Part of a small language model's weights.
Size: 10 layers, 8 heads of 64, vocabulary 8192.
Architecture: RMSNorm before each block, rotary positions, no biases in attention or MLP, untied embeddings.
Training: a variant of Muon for these matrices, 646M tokens.
Each number is 200 + 30 x the weight over its row's rms, rounded and kept within 0 to 999. Layers, rows and columns count from 0. The size before them is the row's rms in percent of the matrix's.

# layer 4 MLP up, 1344x512, rms 0.0889, rows 671-707, columns 256-319
097,174,217,210,180,154,230,220,168,186,222,138,199,175,203,184,228,167,170,174,201,226,237,184,215,208,222,226,241,209,251,185,217,238,238,158,173,224,214,171,172,219,181,193,199,208,132,156,197,225,184,210,188,192,172,119,153,225,139,186,277,179,206,213,199
091,215,162,237,241,229,246,225,159,274,186,200,155,197,186,204,199,204,177,216,194,209,216,217,223,249,141,186,178,194,183,198,229,278,194,239,215,247,192,165,199,167,179,177,189,234,179,198,218,173,187,181,220,214,158,229,213,211,231,193,189,173,210,209,185
094,180,214,214,181,210,231,177,190,264,249,173,152,185,183,248,223,216,167,182,216,214,164,194,180,197,202,212,236,192,257,151,223,192,175,155,227,174,181,182,207,220,191,160,229,226,229,187,190,164,189,236,223,147,240,207,196,186,131,178,185,202,197,172,209
102,165,202,164,211,207,215,221,228,170,173,177,213,177,217,179,185,203,238,201,227,187,217,224,194,226,208,208,153,190,187,197,222,198,215,175,158,235,219,248,224,212,215,149,186,208,212,241,190,175,209,233,251,224,248,190,184,178,243,229,166,167,131,161,196
101,158,261,151,227,215,221,249,181,189,172,204,136,178,159,175,210,197,181,229,209,198,210,265,195,156,144,217,217,215,183,200,212,173,221,216,165,162,162,208,175,217,231,194,188,212,175,213,179,196,218,193,189,206,174,236,240,180,171,204,231,242,185,282,179
098,215,181,265,261,196,234,216,191,182,178,211,224,180,132,290,209,193,209,202,173,180,231,209,219,258,189,245,201,213,182,166,163,211,142,231,192,156,204,163,229,189,216,162,208,158,212,209,218,182,199,162,171,227,196,221,255,184,155,212,200,195,203,260,191
097,209,231,188,203,155,250,162,240,185,199,256,166,177,184,197,204,205,174,226,196,237,192,186,178,208,187,219,196,180,190,209,221,221,165,242,182,172,200,242,208,256,186,172,175,217,207,165,278,215,222,208,198,218,211,220,240,248,217,175,205,190,230,214,181
101,183,189,270,164,208,200,232,167,186,197,152,177,206,224,243,176,139,148,203,181,242,155,216,239,160,158,202,144,227,208,205,212,197,204,220,193,235,152,228,151,187,226,145,221,239,192,166,162,200,262,196,198,171,231,149,222,182,175,189,132,179,164,197,230
097,193,256,268,239,198,203,230,177,165,206,211,261,235,254,253,210,271,199,204,242,213,172,161,128,197,180,163,261,221,198,221,197,191,191,139,225,241,188,179,186,173,155,177,224,215,229,186,210,209,211,144,231,161,213,173,206,199,159,244,139,193,255,171,201
096,231,173,155,213,229,152,181,188,203,199,185,212,251,178,191,187,163,207,142,179,208,204,238,205,233,165,209,192,142,239,222,223,195,235,136,233,193,194,156,202,189,222,188,209,248,183,165,158,203,139,244,170,194,242,247,186,161,223,181,178,231,248,213,189
099,141,137,163,248,230,166,203,193,177,129,188,203,181,164,186,176,210,162,163,224,202,195,226,164,150,207,206,219,202,180,190,189,176,141,222,191,156,198,157,213,211,267,201,207,166,204,190,200,221,216,227,207,183,235,170,247,166,251,166,192,213,170,198,192
100,201,163,232,194,194,185,151,230,244,257,188,193,179,218,212,240,184,218,184,174,221,195,158,195,170,196,149,208,190,203,153,154,187,204,154,217,149,206,169,152,233,170,235,190,197,201,183,208,154,204,163,164,248,235,191,203,188,257,227,197,216,207,200,240
103,203,189,146,235,199,188,193,178,141,147,229,217,246,257,189,227,229,256,251,202,154,236,165,211,158,228,173,238,217,164,152,188,170,187,228,200,169,185,181,173,152,265,178,239,176,252,180,197,180,224,251,247,234,145,198,154,212,189,198,161,241,203,215,189
100,218,156,157,216,261,225,181,192,225,224,188,237,132,235,211,192,199,179,211,184,163,191,223,203,187,194,158,219,156,209,209,217,215,143,200,227,219,179,195,230,167,202,195,160,218,209,202,247,212,167,186,145,204,210,225,216,185,250,205,205,213,177,230,187
101,222,256,221,205,246,165,171,207,181,217,221,209,267,230,184,222,194,214,152,208,260,184,221,202,199,243,220,200,188,193,242,207,255,178,194,224,256,263,195,204,147,231,234,218,156,229,213,228,180,232,176,252,184,211,221,173,206,168,221,201,213,209,223,175
097,269,165,222,270,207,182,242,213,159,118,155,188,236,211,219,232,180,162,191,217,193,206,266,167,223,151,187,187,175,221,206,192,216,216,200,188,157,178,222,215,241,193,173,163,215,190,237,192,203,182,232,213,198,268,250,228,187,156,237,251,302,190,205,223
100,227,192,208,98,168,257,163,183,190,170,208,196,214,228,159,189,219,141,174,192,178,212,208,170,194,198,192,147,202,200,248,241,217,226,153,263,196,221,246,252,248,193,208,186,175,210,209,184,219,247,189,179,225,208,209,212,177,184,239,198,150,168,236,234
101,202,171,221,196,186,162,205,233,204,218,179,198,200,115,184,181,231,198,214,171,153,216,179,217,221,173,221,176,227,189,196,236,208,210,203,223,169,206,183,227,146,167,166,227,200,214,224,223,189,175,171,252,181,182,133,217,183,201,250,195,153,205,208,172
104,185,180,195,185,150,118,281,198,208,212,245,224,154,203,226,235,184,167,212,283,193,206,218,220,250,235,222,211,226,235,172,202,233,203,221,203,186,231,174,196,204,195,223,221,170,189,232,232,205,183,206,194,181,154,237,178,175,215,221,143,203,206,254,173
089,175,208,220,214,238,226,175,165,147,145,204,163,203,242,208,276,171,194,218,174,161,176,225,196,213,191,189,212,201,155,199,186,200,198,238,228,231,225,208,236,187,230,155,198,151,228,221,217,249,205,240,165,182,154,178,247,171,170,213,167,205,157,154,182
097,200,233,185,184,197,183,138,220,200,209,219,179,191,199,187,195,181,248,222,152,173,198,232,253,158,157,220,144,149,199,171,190,232,136,197,180,178,225,228,202,177,189,214,258,153,200,184,193,181,212,203,246,224,224,222,227,202,170,194,189,198,223,168,180
103,226,230,228,216,160,210,207,215,188,194,171,148,222,170,248,169,199,226,169,197,177,215,227,250,191,223,197,229,190,184,188,175,202,198,221,212,210,185,184,201,227,209,231,207,184,184,211,196,233,211,217,171,205,166,224,162,147,206,180,143,229,162,170,159
104,146,194,210,220,191,235,207,225,210,216,180,174,219,135,221,127,203,187,199,150,186,198,216,194,194,238,197,255,199,196,202,232,219,235,226,184,208,174,196,240,259,242,220,146,247,166,172,219,172,222,138,191,202,256,177,146,178,179,207,168,237,168,222,234
098,172,194,209,224,196,169,221,217,147,172,209,178,132,174,208,210,139,219,227,136,224,180,206,216,171,223,169,193,238,214,185,178,199,164,194,203,206,215,160,181,207,220,227,185,183,209,150,242,189,227,203,137,182,170,217,189,240,210,162,223,231,197,170,252
103,280,188,159,204,203,222,219,183,221,179,204,184,259,238,196,243,196,167,227,195,173,203,165,180,207,175,214,210,220,195,232,205,258,210,219,206,219,256,242,193,229,265,163,160,193,199,203,209,169,213,189,246,228,186,187,196,178,197,205,204,193,189,200,212
105,216,185,211,222,177,208,152,199,185,172,187,204,195,206,169,207,211,188,210,204,191,189,182,169,174,211,178,189,202,201,214,172,224,230,217,246,197,202,187,246,183,223,190,172,219,195,233,221,156,163,173,135,248,185,178,191,213,161,210,237,142,206,162,236
101,200,216,223,166,166,184,188,237,227,183,189,259,199,221,244,221,222,198,227,219,209,216,201,222,190,165,230,205,185,260,229,209,188,200,200,192,242,246,154,219,145,125,169,199,192,198,230,201,211,184,157,237,149,154,226,224,221,148,196,204,176,178,216,175
108,267,182,180,199,213,193,263,207,204,177,206,164,195,190,186,233,213,259,220,158,198,211,226,217,175,212,182,164,168,232,194,241,242,203,213,201,266,148,178,219,204,189,172,170,196,219,194,232,123,215,236,205,232,184,205,137,202,248,218,97,195,204,157,178
101,231,177,190,197,228,202,207,190,243,188,171,207,189,183,193,150,213,157,218,221,158,223,198,222,192,227,195,211,194,184,165,183,202,170,187,208,203,134,189,224,157,194,239,205,187,181,173,221,231,211,215,185,183,229,256,217,243,188,200,211,194,252,228,166
101,220,127,166,187,185,193,188,260,184,217,203,178,215,185,240,224,213,175,217,250,225,214,253,222,211,200,170,207,258,216,177,195,179,198,213,171,172,221,223,197,206,176,226,140,247,182,188,221,224,190,203,188,187,184,195,179,224,201,233,155,216,199,204,207
097,186,200,215,260,183,187,179,131,198,206,145,161,194,207,148,179,220,201,200,208,245,162,185,212,217,163,263,184,157,244,229,174,117,165,166,215,196,244,211,219,254,188,150,224,196,226,176,170,232,210,199,223,231,210,219,248,199,218,234,217,238,210,158,214
104,214,187,186,201,184,148,205,250,156,171,145,250,164,259,219,202,162,234,182,184,201,229,210,218,186,215,226,206,207,195,170,245,233,165,211,211,183,188,207,165,220,211,180,152,215,216,205,261,163,240,228,192,212,223,189,234,200,292,178,221,256,181,199,184
100,178,190,186,181,175,159,216,165,226,193,182,173,169,239,200,171,178,179,179,192,210,187,190,205,230,185,208,226,184,207,215,108,167,177,177,172,211,159,217,183,150,159,200,174,233,178,188,202,184,185,212,195,233,223,237,209,196,192,256,193,172,166,249,192
091,208,165,262,181,181,240,199,146,222,232,178,183,213,191,156,165,190,236,205,214,184,246,215,193,250,212,248,194,245,173,194,167,233,206,263,219,178,218,222,186,213,176,197,198,140,269,199,170,220,240,221,231,210,171,232,168,168,171,191,234,146,167,133,190
098,147,179,247,264,216,166,232,123,178,206,210,159,222,200,240,195,196,223,231,148,218,180,208,244,185,220,170,191,236,196,146,171,220,186,208,205,223,154,189,203,202,221,203,251,162,176,264,203,181,196,226,206,182,185,177,177,169,157,208,181,171,236,190,193
096,195,217,230,167,194,203,171,186,180,184,282,223,252,194,169,214,186,215,233,212,178,179,130,167,208,231,136,187,229,139,187,178,148,262,185,181,233,271,181,243,179,115,284,181,214,193,199,183,227,197,178,209,180,189,203,164,250,232,190,193,150,194,246,266
108,221,200,228,177,233,203,248,231,172,215,144,198,206,159,175,152,188,194,185,208,151,245,177,217,183,223,206,223,196,210,179,194,184,209,152,182,189,168,200,145,219,179,196,163,158,178,162,181,190,189,203,204,203,176,234,147,179,158,187,228,205,240,215,214
# layer 4 MLP down (transposed), 1344x512, rms 0.0516, rows 671-706, columns 256-319
092,206,172,237,161,192,197,226,142,163,181,188,211,158,115,215,204,223,232,206,170,228,178,221,215,194,255,205,185,210,190,198,239,190,125,176,191,186,269,237,221,196,183,212,247,215,263,212,194,188,165,198,211,158,179,209,185,225,193,176,192,162,196,166,230
090,216,236,176,245,224,183,220,205,172,163,184,149,224,149,196,219,253,204,254,197,208,190,170,228,190,194,155,191,220,204,192,227,215,214,163,209,230,252,219,215,156,172,263,88,188,164,179,194,251,198,259,229,266,168,192,172,205,222,193,199,266,206,183,224
095,163,201,213,206,175,196,219,228,152,176,211,208,263,213,167,181,166,178,186,212,206,220,173,203,228,173,157,168,183,202,208,194,194,263,229,150,209,259,218,158,151,239,247,185,161,207,215,189,242,207,176,237,248,218,175,242,223,264,219,158,210,164,232,168
102,205,216,212,213,278,243,212,210,156,158,210,239,200,249,197,175,138,231,179,155,200,211,224,179,165,190,191,160,172,164,218,202,206,232,156,192,200,149,225,197,181,240,199,197,184,176,155,257,232,168,201,214,166,236,164,203,248,189,229,179,206,182,203,169
102,172,254,174,256,200,196,204,165,190,228,210,216,228,212,170,203,172,192,216,142,212,204,272,199,187,192,204,229,182,196,179,198,164,195,198,196,281,183,214,159,228,170,161,242,228,240,163,237,194,199,200,267,203,248,204,202,193,197,240,200,192,168,248,221
099,197,208,208,164,158,214,121,201,185,207,153,174,227,250,151,154,235,190,168,172,221,198,164,219,195,249,207,225,187,161,197,205,189,204,204,223,208,163,183,184,178,153,217,213,196,214,216,220,189,186,265,206,205,150,162,205,219,220,198,209,214,141,239,211
099,180,196,233,243,178,186,187,244,195,209,228,239,164,197,214,229,206,169,197,181,228,236,228,211,210,186,181,188,136,216,159,229,251,210,215,169,219,167,224,210,227,215,146,210,196,160,169,151,187,220,206,132,192,163,184,219,227,168,202,163,173,217,231,141
100,229,234,243,229,192,211,210,206,219,210,180,199,165,145,210,183,177,199,214,238,165,184,172,243,246,212,176,214,151,253,221,196,210,148,179,248,176,198,174,132,232,194,207,146,181,181,196,227,213,146,157,269,233,270,174,197,195,190,191,129,158,179,227,172
100,219,169,174,174,200,201,223,225,253,252,182,147,207,243,171,234,180,189,206,204,187,202,205,194,222,200,176,184,185,173,203,206,181,220,171,213,213,180,250,240,177,176,225,180,218,200,182,258,192,239,223,250,207,120,146,235,195,201,198,190,112,242,198,228
100,151,221,204,214,187,159,192,214,209,239,177,200,211,227,198,208,184,217,169,141,211,240,197,177,205,245,230,218,195,199,143,193,209,233,184,239,245,236,199,142,207,222,197,213,274,172,156,204,267,177,185,164,167,250,182,181,189,156,229,237,236,172,194,154
103,205,181,169,172,140,170,181,235,186,190,144,229,194,250,216,188,192,227,248,149,217,216,216,212,178,236,246,202,210,265,219,213,260,189,210,231,195,206,189,195,210,138,192,167,173,188,196,111,181,277,199,203,217,246,229,201,254,182,191,210,210,162,228,202
102,199,188,224,229,254,181,172,200,202,202,197,197,223,238,121,213,156,157,186,237,194,214,195,245,196,163,212,199,259,137,198,183,191,221,188,178,205,160,204,187,222,185,217,181,197,197,258,210,209,184,214,221,248,154,173,214,212,151,246,195,193,184,206,287
105,197,240,208,160,129,231,220,193,210,182,195,209,242,197,219,165,175,214,220,206,213,169,189,226,223,245,199,219,223,203,210,134,212,232,176,203,203,200,212,179,210,212,201,190,241,126,210,189,239,202,160,220,197,284,154,256,177,175,166,228,184,187,236,249
103,273,234,179,178,219,232,226,211,220,225,152,225,195,193,210,178,149,165,233,212,188,238,216,201,185,252,215,201,223,223,253,186,171,198,208,187,187,218,143,185,192,146,256,194,256,241,220,183,185,222,177,224,173,238,242,218,206,221,154,223,226,173,204,214
104,233,154,245,145,271,222,242,187,185,215,214,164,158,184,164,213,178,198,217,207,227,219,178,250,167,217,156,193,184,205,187,258,186,201,161,205,219,181,243,222,194,156,185,192,173,178,169,183,203,215,258,210,224,305,214,209,218,198,184,157,184,231,233,146
101,205,195,206,246,233,216,188,189,250,228,156,230,204,206,205,181,188,201,163,219,142,200,142,199,210,197,210,220,196,200,188,138,171,240,242,200,210,132,151,161,231,179,168,117,178,159,210,211,191,203,189,157,212,191,207,211,191,229,137,173,231,238,159,202
101,215,227,169,233,230,229,217,207,199,235,230,240,194,196,220,195,220,244,203,175,160,240,211,203,176,208,248,169,157,209,209,228,227,196,155,160,178,223,203,252,178,216,217,206,212,195,206,221,230,195,232,190,216,155,287,153,213,234,219,159,207,228,229,199
101,196,190,154,201,248,180,190,264,229,210,226,169,191,163,185,188,200,202,197,208,182,167,167,166,259,181,191,219,176,239,232,211,189,159,213,198,190,207,206,161,183,214,216,187,215,261,208,130,196,260,212,185,184,163,199,210,204,202,190,202,227,236,214,193
109,238,213,213,175,148,179,160,222,248,224,237,218,195,145,224,161,168,176,218,197,161,171,235,254,231,218,181,183,214,163,171,195,237,209,238,203,201,216,176,167,226,198,216,196,205,206,210,165,200,192,167,192,184,226,168,247,219,158,190,163,171,217,193,215
092,266,203,195,189,240,201,148,224,164,189,186,185,196,171,228,230,164,186,229,185,176,146,223,217,161,178,149,201,168,186,173,191,177,141,209,178,180,241,146,198,225,182,150,209,243,279,231,192,195,202,229,239,181,258,184,226,198,208,182,201,213,206,173,242
100,211,219,239,212,152,181,205,211,212,203,210,226,181,189,214,281,195,199,192,155,164,245,162,213,223,172,169,206,251,182,215,203,148,148,162,207,220,187,181,228,215,163,170,207,197,177,161,182,178,237,180,207,239,234,158,243,204,202,219,261,205,192,189,229
101,228,163,230,215,200,184,211,206,231,169,176,208,212,240,190,161,203,167,227,213,162,133,170,199,161,197,210,203,217,223,204,176,227,275,190,226,159,129,231,192,153,173,186,187,223,236,222,191,242,216,207,140,133,236,157,234,206,201,172,241,184,185,153,131
100,203,193,180,206,241,155,202,243,210,167,184,143,217,188,198,174,178,239,213,172,188,206,162,251,227,169,161,164,194,219,187,196,236,205,256,199,160,141,207,179,199,160,159,131,227,227,201,250,173,245,177,208,181,300,168,287,197,169,184,140,187,145,213,203
100,174,219,206,277,215,197,161,207,196,152,189,208,94,234,193,198,217,197,219,180,165,191,161,227,190,149,144,207,195,208,175,220,190,209,164,169,208,196,251,199,164,260,229,215,171,203,183,184,208,218,228,225,183,228,196,157,168,221,233,180,185,198,196,152
101,191,161,186,187,172,216,198,146,205,146,166,218,206,233,152,191,196,220,168,176,229,214,222,171,216,195,258,224,234,192,173,228,185,191,267,193,256,236,210,196,246,186,174,211,187,218,202,184,200,160,194,189,235,231,226,222,227,199,230,176,230,157,205,193
097,179,219,182,167,260,234,228,193,132,215,179,182,260,261,183,219,188,162,179,219,227,148,169,234,241,196,239,235,203,175,145,215,252,223,231,229,177,180,225,200,196,208,212,174,208,246,245,183,214,242,197,144,182,219,206,188,202,175,170,243,206,209,197,170
104,189,256,219,182,219,251,208,205,177,144,229,172,182,171,194,230,203,172,195,202,230,216,180,222,156,188,159,219,197,257,194,202,196,145,210,193,169,248,212,203,241,157,200,211,212,181,212,143,182,212,260,171,182,210,163,235,236,186,232,173,169,212,187,200
102,184,219,231,195,185,205,174,217,186,212,196,211,168,182,212,180,237,167,226,210,219,249,146,136,235,177,191,210,221,208,149,216,223,168,221,217,172,174,196,214,197,216,212,183,145,150,173,247,217,199,158,207,190,214,180,157,188,181,239,177,228,185,224,207
100,147,233,165,260,208,191,194,212,145,273,182,160,211,174,209,185,198,222,183,172,231,183,176,202,210,195,213,166,198,240,210,168,189,226,230,239,215,234,197,283,173,237,187,214,220,181,230,152,175,184,207,155,142,179,183,194,173,205,213,205,168,213,162,218
104,144,183,194,214,191,215,194,208,221,219,167,189,239,187,212,214,169,174,204,291,202,209,205,177,215,180,215,215,193,183,178,214,180,135,160,167,155,185,221,183,193,158,236,216,232,222,218,181,268,242,212,162,189,208,218,202,217,165,201,198,174,169,178,233
101,190,173,209,231,192,265,171,267,214,196,212,183,227,190,176,164,189,192,158,220,204,196,177,157,227,218,273,178,234,173,187,248,207,213,190,146,182,193,229,212,197,238,230,218,207,199,143,218,230,207,196,224,194,195,221,142,148,169,155,188,228,167,186,245
101,200,249,225,251,168,173,216,227,190,235,247,184,147,197,218,170,191,231,169,209,149,194,202,208,180,143,199,250,254,235,201,204,159,159,205,211,191,188,166,173,208,186,182,132,178,190,224,231,194,199,222,214,179,167,233,152,226,199,173,203,232,232,185,176
098,160,155,171,235,221,164,159,220,208,174,198,213,221,224,254,223,231,199,245,193,192,182,185,226,163,184,181,209,182,183,218,211,198,207,183,204,261,162,164,203,160,196,224,152,228,258,188,224,163,214,203,196,185,175,212,225,204,225,194,234,220,204,213,231
094,218,225,144,188,177,151,137,292,186,212,205,217,227,192,273,218,191,216,188,166,229,217,200,223,209,219,166,240,133,216,211,246,172,186,200,180,219,160,139,203,222,260,201,212,195,227,194,200,155,179,244,196,178,104,140,177,184,170,203,219,161,231,216,190
097,217,176,159,189,171,207,212,195,151,208,181,208,264,239,175,191,140,181,135,184,200,166,223,197,176,229,213,236,184,213,175,185,197,230,227,193,216,186,202,201,189,206,232,183,187,180,207,183,198,187,199,167,245,190,224,225,267,196,186,184,193,178,193,189
102,195,204,205,202,206,195,236,199,198,229,197,207,172,241,241,150,188,209,178,221,187,180,180,187,148,196,190,168,236,213,159,189,190,183,226,230,263,157,162,232,232,161,236,217,207,169,183,209,199,121,175,237,202,262,226,246,163,262,217,233,195,228,170,161
# layer 4 MLP gate, 1344x512, rms 0.087, rows 672-707, columns 256-319
088,185,186,176,210,185,129,217,213,236,185,240,179,148,188,168,202,207,166,200,244,225,176,216,226,220,230,183,218,220,290,200,187,177,199,173,248,251,145,210,169,175,185,211,267,277,241,234,238,221,209,174,250,225,152,157,222,175,201,204,200,203,195,220,174
094,196,219,228,192,235,117,287,178,189,194,188,165,241,192,199,186,215,217,238,189,187,212,202,172,198,200,215,206,188,236,158,203,193,134,165,137,161,199,211,206,201,190,200,178,229,183,176,216,227,222,190,189,173,172,186,155,229,211,146,170,223,198,144,214
104,157,214,139,199,235,194,228,275,223,242,220,213,175,206,191,220,177,213,196,231,170,237,230,146,226,234,196,177,201,226,164,264,206,172,199,225,219,180,153,181,197,161,240,184,241,224,184,198,215,178,230,174,229,217,142,182,134,238,234,148,257,228,213,217
103,206,162,200,166,158,222,183,222,179,249,181,208,197,230,212,191,183,193,151,187,231,212,134,241,202,191,192,206,223,172,274,213,221,193,252,175,241,179,171,194,197,207,218,224,195,209,194,220,168,202,234,200,213,187,243,173,202,164,162,200,195,207,192,143
107,284,203,198,171,144,226,179,145,228,219,198,163,240,204,163,189,209,204,223,174,170,191,177,212,170,181,213,210,181,190,174,195,169,223,223,207,222,226,232,207,180,236,225,223,199,157,208,198,193,225,214,233,199,171,154,202,224,180,197,149,249,217,193,213
098,266,267,181,251,190,198,225,178,218,201,166,233,203,213,158,230,207,211,211,206,171,187,164,165,198,188,201,207,179,154,175,203,209,212,216,198,162,200,239,204,208,204,196,176,218,235,250,229,194,197,258,139,161,261,182,220,212,182,186,229,202,207,240,227
098,209,161,166,152,241,155,205,232,238,178,208,216,208,215,180,241,194,162,221,212,252,250,179,192,230,213,224,202,228,159,194,171,224,191,225,141,157,203,226,175,148,181,182,195,163,189,193,204,163,170,174,233,229,247,201,299,159,205,246,235,209,213,230,228
102,117,242,206,181,157,237,154,154,156,194,222,183,188,154,191,193,135,199,255,200,209,202,218,230,207,216,157,219,196,140,200,197,184,251,226,185,235,196,246,153,148,251,188,209,242,212,194,205,219,188,230,218,206,184,212,164,164,191,211,195,177,164,182,198
099,174,195,205,197,201,240,193,185,239,208,181,217,176,179,199,226,153,186,193,258,197,184,190,168,259,198,196,182,213,195,211,170,258,199,176,221,220,225,216,249,253,169,207,166,232,197,227,179,209,181,212,227,183,173,214,195,178,186,192,229,218,158,220,261
098,211,170,202,180,216,184,197,182,164,167,199,192,225,261,179,226,226,239,235,194,205,198,175,208,167,197,202,162,223,219,250,162,200,223,233,171,212,235,209,195,204,220,215,246,227,243,198,208,206,207,196,179,191,201,231,190,161,157,219,273,236,211,232,210
099,185,179,149,128,168,176,242,225,191,196,167,197,207,249,195,210,235,213,170,179,155,202,221,138,235,233,186,181,212,210,220,186,185,201,195,217,183,184,218,151,237,203,198,194,199,146,216,245,223,234,242,124,214,173,198,166,181,188,269,165,194,248,184,156
102,201,236,144,162,152,211,210,223,216,159,274,214,194,224,232,186,210,206,160,223,208,214,197,237,180,204,132,165,206,153,226,163,215,164,177,191,152,204,223,222,192,193,221,201,187,207,248,203,165,213,208,144,196,175,204,170,206,220,190,198,233,200,163,150
105,141,235,232,223,191,171,201,178,228,190,223,198,243,182,183,182,246,210,202,229,246,164,192,153,266,248,209,161,170,245,186,205,234,179,192,202,228,245,209,253,195,237,229,248,153,174,167,202,196,185,177,236,220,231,197,157,209,220,241,225,184,200,216,197
100,230,233,260,228,244,163,150,211,165,230,226,234,227,207,229,241,222,258,217,194,176,207,182,192,201,178,243,203,200,222,222,189,237,176,195,245,214,209,239,217,188,166,246,192,193,201,169,188,184,200,186,222,207,180,220,159,175,181,172,213,209,155,255,152
105,208,166,194,209,226,185,224,201,174,155,218,189,256,160,202,285,230,154,185,192,170,205,238,210,212,152,193,235,223,162,179,202,216,198,209,195,239,205,179,185,190,162,176,139,233,212,186,184,208,178,173,222,220,237,203,235,136,188,192,226,182,187,191,176
100,162,207,212,153,183,174,177,236,199,120,157,200,220,194,210,218,192,186,229,218,193,195,231,203,190,180,160,198,169,218,195,192,151,238,192,216,201,215,239,202,214,187,209,220,190,201,199,112,202,183,263,200,195,157,173,191,235,181,208,195,171,280,174,198
101,182,203,167,179,161,174,220,177,211,198,179,194,210,178,217,183,176,210,142,216,195,204,169,214,252,200,226,283,181,262,169,203,212,188,245,189,215,217,193,222,180,202,149,183,208,181,268,225,235,233,204,181,191,195,196,167,227,165,231,245,166,158,191,183
101,190,204,166,203,165,153,225,190,218,216,142,176,202,187,228,195,195,191,254,192,207,176,166,197,234,176,246,204,118,160,136,247,153,233,220,215,182,208,182,215,158,205,246,249,196,202,212,180,183,194,198,160,122,210,197,169,235,168,207,236,215,143,255,248
090,165,184,207,155,197,227,177,189,204,178,169,216,211,218,225,220,207,215,187,242,217,184,228,137,210,187,245,209,195,180,244,203,210,193,199,237,209,181,268,174,146,203,200,208,240,188,175,233,229,225,139,176,168,192,211,202,182,183,131,191,229,231,269,173
102,179,175,213,157,152,158,193,219,198,155,182,200,178,200,218,253,185,175,227,239,197,171,199,222,182,172,220,228,228,136,202,185,211,149,188,212,184,257,133,212,198,220,210,226,158,245,203,167,284,192,187,156,221,211,158,189,160,150,177,269,167,188,213,198
098,174,171,184,181,191,184,211,205,240,221,208,218,270,160,186,162,206,211,156,220,168,259,258,210,167,200,193,200,184,191,203,237,193,189,200,195,204,182,141,190,172,193,286,227,232,196,226,148,207,171,206,167,229,216,227,159,172,193,176,195,216,169,152,117
101,201,197,197,202,239,180,228,181,169,204,182,251,187,187,143,219,204,217,249,178,193,195,192,193,217,175,158,122,165,161,168,192,194,193,212,178,137,172,204,198,208,189,253,218,166,205,241,207,222,220,174,230,194,152,190,142,202,224,193,215,194,140,212,206
097,244,279,140,137,178,250,230,178,226,202,202,184,222,148,242,213,184,142,190,165,157,202,213,208,191,161,251,226,214,175,247,180,155,186,172,192,257,196,158,232,167,224,183,217,201,190,204,213,170,206,231,197,179,235,187,176,211,186,165,214,199,208,211,194
102,288,214,215,189,166,243,242,159,234,189,218,177,250,223,208,189,168,204,201,209,180,178,180,175,162,167,211,201,149,180,198,247,174,209,188,219,231,220,204,230,209,139,256,214,192,194,252,207,180,171,163,183,175,229,236,205,217,176,189,241,195,182,159,224
106,222,262,186,186,148,271,206,212,234,219,245,202,232,185,189,211,197,249,230,199,206,202,207,243,196,219,187,164,208,248,240,213,207,169,160,158,210,182,230,168,192,252,196,171,192,173,168,196,230,215,235,212,151,186,186,243,174,192,215,167,187,169,215,202
106,224,233,260,242,220,240,189,266,170,157,175,176,187,189,218,244,185,158,147,202,210,254,180,173,217,178,221,234,224,230,200,194,206,261,235,173,186,273,199,189,208,162,161,204,192,199,223,205,236,215,197,239,179,168,192,178,223,224,132,191,223,196,197,150
111,219,190,219,173,188,267,210,181,199,235,190,235,192,201,181,172,164,229,187,244,215,207,205,177,187,187,179,135,227,213,206,205,186,237,201,216,172,178,243,218,210,187,270,262,221,172,222,201,159,193,213,172,101,165,252,197,214,201,200,215,170,237,224,182
101,223,238,212,188,202,199,226,210,207,196,253,189,201,139,247,240,266,253,141,230,244,263,224,162,200,190,207,203,194,197,210,204,236,171,214,165,210,165,183,158,240,184,178,247,178,215,244,202,246,171,229,184,150,199,182,220,177,200,200,200,249,166,204,184
103,228,198,173,173,204,199,208,182,180,221,192,235,237,204,224,149,233,200,217,224,211,222,185,202,174,267,205,180,180,180,156,237,218,175,189,206,224,207,178,193,209,209,184,169,178,154,218,175,192,189,130,223,218,159,198,256,246,234,207,166,151,215,231,219
102,144,203,221,154,174,177,244,201,246,188,199,238,184,196,250,181,197,202,236,175,155,205,216,161,200,186,204,249,200,169,199,230,264,225,233,267,245,205,231,210,234,233,232,195,207,230,180,202,165,173,229,221,152,261,182,198,197,166,200,227,159,200,199,171
103,214,175,216,261,207,131,225,226,195,235,239,198,174,228,218,221,200,241,220,165,183,171,194,206,187,204,248,221,219,260,231,218,188,167,193,201,130,197,191,187,240,193,146,180,158,130,226,206,182,232,181,214,219,211,168,210,214,257,180,240,250,183,200,177
101,174,224,228,191,190,227,227,154,244,168,229,193,231,238,123,191,225,179,210,166,200,193,214,211,224,218,154,153,205,203,209,222,207,204,208,152,168,227,154,261,242,183,242,236,222,168,181,184,211,229,195,215,231,158,176,207,206,209,227,160,119,215,194,162
088,193,206,184,206,180,160,198,131,227,190,216,183,188,232,210,199,210,210,186,206,223,282,209,188,234,189,175,253,151,235,150,164,232,215,169,191,204,237,162,192,178,246,210,174,193,145,207,228,245,176,190,196,216,114,209,173,192,132,230,170,230,195,209,179
096,225,176,198,250,183,126,186,214,172,182,262,174,190,217,228,199,232,181,221,179,171,169,189,235,197,138,186,147,225,210,187,209,186,219,196,207,226,231,197,229,180,152,207,210,207,235,165,233,185,243,203,191,197,245,214,207,206,225,201,187,164,232,198,206
099,191,203,203,233,210,200,173,140,191,168,158,155,206,163,212,178,208,226,201,161,140,191,186,215,220,224,267,194,186,209,140,199,151,170,221,196,171,158,226,178,204,227,147,244,177,175,189,148,209,209,233,247,211,203,228,218,184,254,191,216,222,197,274,208
105,180,277,221,207,231,216,180,180,210,188,241,238,194,171,187,131,257,187,165,242,241,167,241,192,167,174,202,202,220,178,185,200,204,178,203,189,236,252,194,196,211,248,137,257,245,194,209,228,214,197,248,164,217,255,180,170,172,162,219,214,176,185,203,201